{"n_layer": 14, "d_model": 192, "n_head": 3, "n_kv_head": 3, "head_dim": 64, "d_mlp": 768, "vocab_size": 2048, "activation": "tanh_gelu", "norm": "rmsnorm", "norm_place": "pre", "norm_eps": 1e-06, "positions": "learned", "qk_norm": false, "attn_scale": 0.125, "bias": "all", "tie_embeddings": true, "parallel_block": false, "init": "normal", "init_std_qkv": 0.0368, "init_std_o": 0.00696, "init_std_up": 0.0368, "init_std_down": 0.00348, "optimizer": "soap_variant", "lr": 0.00518, "beta1": 0.95, "beta2": 0.98, "weight_decay": 0.16, "lr_head": 0.00673, "grad_clip": 1.0, "warmup_steps": 200, "schedule": "wsd", "decay_fraction": 0.796, "decay_shape": "linear", "final_lr_fraction": 0.0, "batch_tokens": [65536, 131072, 262144], "seq_len": 256, "doc_mask": true, "train_tokens": 438700000, "steps": 2926, "dataset": "wikipedia_en"}
Each number is 128 + 24 x the weight over its row's rms, rounded and kept within 0 to 255. Layers, rows and columns count from 0. The size above them is the row's rms in percent of the matrix's.

# layer 2 MLP up, 768x192, rms 0.171, rows 524-548, columns 64-127
size [100  89  96  88  98  97  87  88  89  91 105 102 111  94  98  98  95  99  86 117  98  99  97 107  98]
[[149 139 114  89 142 129  90 140 135 113 128 109 137 133 146 133  83  87 149 182 102 129 129 145 137 129 123 141  75 167 128 137  95 147 129  96 147 108 157 119 153 104 118  93  92  92 140 107 104 105  97  91 126 126 140 108 118  91 138 112  94 146 207 107]
 [107 129 138  87  92  99  94 104 117 126 142 113 134 101  97 144 129 111 161 106 119 170 120 157 150 144 114 132 123 108 166 106 102 107 133 133 122 126  97 118  84 195 147 121 151 129 133  99 127 123 126 138 145 109 111 150 136 170 115 142 112 125 132 141]
 [148  94 128 118 116 134 155  81 147 118 131 131 117 150 147 128 170 122 128 142 108 121 147 133 123 131 135 134 137 130 166 153 113 124 119 119 124 154 141 156  99 133  73 121 127 126 105 175 120  98 129 106 125 161 111 111  70  92  88  59 116  99 100 133]
 [128 133 145 130 102 111 139 117 121 107 123 126 149 114 123 158 121 134 150 145 109 123 137 109 113 120 157 143 114 100 110 120 134 131 151 115  89 129 184 119 163 138 117 137 129 122  84 123 143 155 120 119 120 129 115 113 118 126 125 160  98 108 143 151]
 [160 145  89 106 107 146 127 135 140 127 200  82  81 157  97 140  66 118 122 122  98 104 127 158 172 160 121 166  84 133 162 115 148 166 131 133 126 118 149  91 108 132 128 108 137 163 144 146  95 153  94  96 154 148 126 133 127 134 134 114 100  87 110  90]
 [118  85 157  99 134 126 172 113 128 117  94 110 145 132 136 138 125 105 152 122  65 147 147 166 132 115  99 133 103 189 115 125 117 149 115  91 161 124 127  85 125 101 139 125 103 119 132 150  99 130  73 171 107 128 150 120 145 146 120 171 134 123 114 133]
 [137 129  99 111  96 175 142 149 130  88 127 126 142 104 120  83 119 133 133 148 126 150 103 149  79 130 115 106 106 134 126 135  96 121 133  91 102 139 134 151 110  76 105 114 107 152 123 159 110 107 129 159 107  81  95 121 105 124 135 136 130 141 142 143]
 [146 136  76 116 135 122 155 187 104 156  85 114 128  83 114 143 139  63 111 139 115 136 103 127 139 125 111 145 180 162 133 152 127 131  98 118 165 159 118 121 173 107 150 122 101  93 127 153 152 125 195 143 135 155 138 146 104  97 143 116 124 125 136 100]
 [160 170 131 129 121 148 144 163 111 114 166 137 148 120 114 127 135 115 125 144  70 149 145 153 172 137 106  94 140 100 168 132 141 116 150 142 100  98 162 118 118 141 117 160 144 123 125 113 117 104 123 119 108 136  96 108 140  90  95 103 115 121 148 157]
 [137 131 139 105 132 149 117 161 138 154 131 166 114 146 166  96 124 100 143 146  94  71 132 119  96 144 158 106 138 193 149 118 139 147 115 137 124 135 162  97 122  66 143 120 106 139 142 146 109 138 116 126 180 134 130 109  95 100 134 115 135 143 145  72]
 [102 128  90 140 119 128 110 146 156 168 151 102  77 157 132 116 151 132 100 124 119 167 114 108 104 134 103  76 106 137 127 101 157  92 167 158 139 136 140  96 101 153 125 110 130 156 146 110 123 159 120 155 161 128 121 165 115 194 163 172 109 134 124 104]
 [109 130 118 150 123 133 149 113 118 116 154 131 142 164 155 132 118 116 104 147 106 112 123 157 123 107 185 114 112  81 109 137 115  98 130 105 114 107 158 118  89 142 139 144 141  84 130 125 136  94 143 158 102 149 119 119 120 111 135 183 147 103  90 170]
 [122 109  92 131 151 134 104  69 111 118 127 111 129 163  75 149 138 106 105  98 138 146 119 141 144 163 150 121 119 142 138 130 124 121  99 153 149  64 174 125 131 132 118  93 114 131 148 130  41  98 111  83 148 133 101  82 130 136 126 187 101 188 122 138]
 [132 132 111 139 141 132 153  96 105 107 109 104 138 115 110 141  95 108 159 161 102 161 124 101 127 111 118 106 143 135  76  95 168  79 131 140 141 135 145 182 159 137 138 174 122 116  97 126 155 124 128 158 123 170  93  73 127 130 128 154 158 105 108 124]
 [110 109 126 128 126 174 146 122 140 118 138 134  88 143 146 150 131 119  91 138  84  97  98 108 128 118  96 114 121 135 140 137 110 144 135 142 128 104 152  99 128 167 116 106  94 150 129 113 110 153 143 114 159 103  95 139 121  88 117 154 100  96 128 142]
 [200 127 129 133 108 154 147 155  94  87 106 151 116  89  85 167 126 154  92 122 113 164 113 142 107 147 123 151 136 126 125 107 130 143  69 104 121 185 138 187 101 117 107 119 146 119 138 113 138 116  87 160 123 126 115 147 135 134 147 139 122 170 126 116]
 [124 132 137  91 132 129 106  93 121 133 108 145 119 131 121 148 179 142 144 132 134 118 120 103 141 152 139 144 144  91 104  92 146 124 104 189 106  88 118 146  62 139 114 119 112 144  82 154 139 142 103 102 136 136 107 130 102 139 123 111 145 164  93 146]
 [120 152 166 106 126 120 154 145 126 110 150 168 137  99 138  90 107 127  90 110 139 177  97 135 135  81 133 108 147  99 119 107 139 109 108 120 133 126 123 149 116  91 138 189 118 122 129 142 110 191 124 132 153 127 130 147 154  93 143 155 112 147 161 159]
 [134 140 118 118  92 135 113 152 132 103 106 124 158 116 119 144  97 156 119 161  87 107 106 116 141 157 126 147 145  89 137 102  85 107 106 131 151 130 132 108 117 147 142 117 150 108 129 136 153 109 182 132 142 136 153 157 189 114  89  98 139 140 148 120]
 [112 139 115 126 116 190 140 144 113 149 149 132 139  97 119 147 109 133  97 141 120 131 102 139 142 114 131 152  94 152 140 117 110 141 119 152 139 149 141 150 164  99 113 120 139 103 147 138 145 127 112 127 139 106 143 178 134 129  98 151 171  81 111 187]
 [104 100 104 101 122 115 110 150 112 131  95 100 169 146 134 146 110 116 154 131 169 162 157 105 121 179 150 113 162 151 118 143 119 111 132  92 131 124 123 139 157  94 116 119 127 129 150  89 128 139 158 142 106 123 121 132 140 137 143 144 106 113 105 127]
 [124 100 154 161 107 178 130 142 139 145  82 128 103 109 114 119 109 160 129 131 164 123 155 130  87 109  93 114  94 149  98 118 147 131 117 106 123 157 124  90 126 117 203 164 133 109 110 142 134 165  51 111 142 163 122 152 115 163 135 102 105 118 144 129]
 [119 133 137 177 112 125 125  85  60 142  94 156 163 150 131 127 108 121 125 159 141  94  64 114 155 117 139 117 167 122 146 125 144 120  94  82 142 152 129 101 115  94  85 123  96 122 118  90 131 126 127 120 151 125  84 134 152 112 133 121 127 148 200 166]
 [ 92  92 129 134 121 103 145 150  86 105 106 118 163 141 128 119 112 130 109 108 133 120  92 147 142 112 188  99 127 123 129 121 143 154 135 142 163 127  90  70 118 146 124 108  97 136 175 150 140 156 123  97 194 124 114 124 122 116 107 118 100 149 141 132]
 [126 192 109 117 125 150 138 163 149 135 124 157  89 131 134 133 123 167 108 130 104  67 106 136  87 111 152 104 152 175 112 161 172 118 159  65 126 107 134 143 101 102 121  86 135 101 101  98  97 134 124 123 107 131 156 148 163 146 172  80  99 138  93  76]]
# layer 2 MLP down (transposed), 768x192, rms 0.151, rows 524-547, columns 64-127
size [ 88 103  90  93 101  99 111  95  92  93  97 124 106  85 105  89  92  85  87 106  96 103 103 100]
[[ 80 104 145 151 165 147 143  74 167 155 109 123 111 105 167 128 131 116 126 146 105 133 148 113 114 143 132 156 128 106 112 135 119 110 111 113 125 119 133 126 133  96 130 122 152 154  90 145 125 142 120 150 134 120 142 123  89 136 127  77 119 151 102 130]
 [144 157 115 111 118  81 140 151 105 135 103 107  62 125 131 108 124 118 141 127 146 128 129 115 150 143 153 133 142 129 148 177 134 147 120 155  90 125 125 150 117 155 126 112 104 103 159  74 109 132 172  94 108 138 127 123 168  84 155 122 152 148 172 152]
 [147 128 112 127 143 112 166 153 140 109 154 125 140 148 135 105 108 139 144 148 153 125 162 115 184  74 134 122 132 104 109 129 105 116 113 178 136 109 118 141 116 115 149  81 120  94  58 124 108 154 149 120 116 118 130  96 102 113 123 113  94 121  82 146]
 [117 117 117 113 119  97 138 165 129 131 120 135 135  94 123 123  98 117 151 125 148 204 108 146 132 121 122 107 123 113 156 125 173 163 147  91 111 149  82  99 123 123 103 133 127 158 185 157 163 140  95 135 121 123 128 127 126  88 126  83 146 138 142 102]
 [143 159 134 119 163 128 139  89 148 116  78  91 142 129 150 156 135 159 151  79  82 134 128 124 148 114 130 110  84 151 108 155 157 175 146 165 111 151  79 145 106 168 163 126 114 112 118  79 116 157 125 176 112 137 108 133 117 114 118 124 111 119 147 165]
 [105 105 164 157  94 114 130 122 151 130 142 104 114 131 110  85 150 109 134 106 110  69 123 150 166 115 134  98 112 131 117 146 140 128 144 130  86 101 160  98 131 136 163 129 153 167 134 135 117 112 170 152 154 122 146 127 150 150 119 135  81 116 135 158]
 [123 150 123  83 125  76 124 152 111 110 104 201  93 131 110 152  92 110 126 120 130 154 135 115 157 118 122 146 149 130 145  81 172 153 148 158 112 138 118 129 147 131  99 145 150 143 154 140 159 102 122 158 109 189  64 143 151 162  92 106 150 113 128 143]
 [116 111  93 117 113 166 150 123 131 133 159 139 125 132 172 111 136  81 156  99 160 126 111 107 114 109 135 102 147 155 131 135 158 115 114 128 107 130 155 154 128 126  79 101 158 138 122 152 133  84  82 116 113 102  63 173 150 151 131 110  95 104 175 110]
 [136  48 136 122 125 140 127 105 142 131 111 161 127 118 129 123 138  93 154 129  89 117 158  86 136 124 143 121  62 125 156 175 118 106 135 179 128 114 103 134 184 126 134 132 108 106 128 104 100 113 131 101 114 121  89 115 102 141 102 159 135 167  91 108]
 [141 110 150 120 145 131 145  85 106 123 146  79 130  96 122 132 145 136 113 100 143 141 100 146 150 150 155 128 103 114 121 123 150 143 119 142 168 128 101 145 133 160  95 162 167 144 121 123 144 135 100 113  78 155 123 158 148 109 124 140 123 170 128 112]
 [180 176 126 119  97 145 167 169 120 110 109 184 130 119 124 143 129 102 147 131 137  82 134 180 132 138 125 151 123 119 127  98  81 144 127 128 112 131 141 114 118 114 115  91 133 101 113 143 120  96 141 117 140 136 121 121 123  93 129 155 157 139 135 142]
 [ 80 112 135 143 144 166 173 150 160  85 119 144 141 154 147 141 143 152 147 102 129 128 120 174 118 114 111 157 163 130 113 124 121 126 138 152 138 125  92 120 171 129 142 138 177 119 111 132 146 131 130 125 100 171  94 141 169 123 124 114 145 135 127 162]
 [131 110 102 119 139 114  95 129 112 150 116 130 102  89 134 126 120 101 111 128 115 100 174 129 164 124 186 106  85 108 154 139  86 109 133 123  99 141 134 123 117 111 130 120 159 135 162 140 118 133 140 142 159 163 125 154 180 140 124 134 122 102 136 141]
 [122 120  94 142 124 163 149 122 136 144 139 140  69 137 140 167 136 135 124 146 155 143 138 129 113 157 137 144  81 141 117 159 133 132 125 125 141 126 105 103 147 166 122 107  81 139 182 135  61  90 104 133 141 149 115 171 135  95 121 132  79 134 120 112]
 [132 105 124 131 215 137 111 137 187  98 106 138 199 112 108 135 103 153 123 134 104 142 129 134 114 110 167 115 133 112 139 135  90 111 143  96 165 115 146 104 136 173  98 123  71 122 122 127 152 158 129 124 151 147 124 120 159 109 123 126 121 153  99  88]
 [132 130 139 126 170 182 104 131  94 125 158 123 163 129 137 134 123 152 142 109 104 152 125 115 110  91 141 141 149  93 134 143 154 148 120 122 142  90 128 144 114 136 160 136 112 147 103 159 126 165 155 153 121 136 143 134 112 132 134 123 124 130 150 137]
 [ 73 107 126 155 148 116 144 116 123 135 161  75 139  94 122 126 126 153 122 127 112  92 141 149 129 108 104 116 129 133 149 128  85 105  92 133 165 152 145 110 107  95 173 137 118 129 127 112 139 158 171 119 139 120 111  84 113 137 118 145 129 154 152 154]
 [122 133 101 141 145 146 128 118 126 164 107 119  97 157 147 140 141 132 161 142 135 164 167  88 103 136 141 114  87 132 130 118 137 116 116 148 120 154 117 162 140 147 117 102 137 141  94 117  46 128 116 111 150  78 162 135 112 118 120 129 136 128 138  89]
 [141  81 135 115 130 128 117 118 158 139  99 151 127 103 149  84 163 125 148 175 119 104 109 135  96 120 170 121  96 138 130 135 117 135 116  90 105 115 130 121 128 128 157  78  96 129 154 110  97 115 130 112 145  99 124  80 121 157 178 149 119 160 146 131]
 [133  97 142 140  86 146 109 119 152 127 166 141 142  88 167 114 137 153 120 134 158 131  99 137 134 126 138 130 115 131 137 164 137 130 117 165 119  76 151 140 107 130 158  69 115 142 133 175 133 145 142  72 176 124 154 130  66 109 150 174  93 133 120  88]
 [117 123 138 139 112 122 124 135 187 144 139 134 117 128 123  98 129  96  94 132 123 125 114 135 101  94 101 120 166 132 165 121 164 133  96  82 133  85 152 135 121 173 165 130 100 148 113 119 113 112 147  96 107 109 149 168 126 128 146  91 136 160 136 113]
 [ 76 133 100 116 151 127 136 124 105 124 122 121 134 157 163  79 135 134 128 131  90 150 137 128 123 112 126 127 128 157 103 125 109 113 140 128 132  99 123 161 116 105  71 156 172 129 116 119  88 119 142 109 102 137 135 152 140 116 127 163 172 162 151 127]
 [182  80 118 126 160 118 122 116 139 118 156 138 186 153 109 165 170 134 181 116 141 111 133 129 115 100 149 141 125 129 152 138 124 144 124 121 112 139 132 121 133 106 169  91 141 130 104 116 155 138 126 110 134 105 164 111 108 121  73  66 115 105 122 125]
 [110 114 123 162 147 112  91 108 128 144 122 157 126 109 153 132 113 118 108 146 160 140 147 107 140  59 163 102  99 142 148 177 133 122 165 116  97 124 152 108 103 157 132 113  99 130 142 166 145 163 169 137 183 150 109 150 110  81 149 155 125  91 109 129]]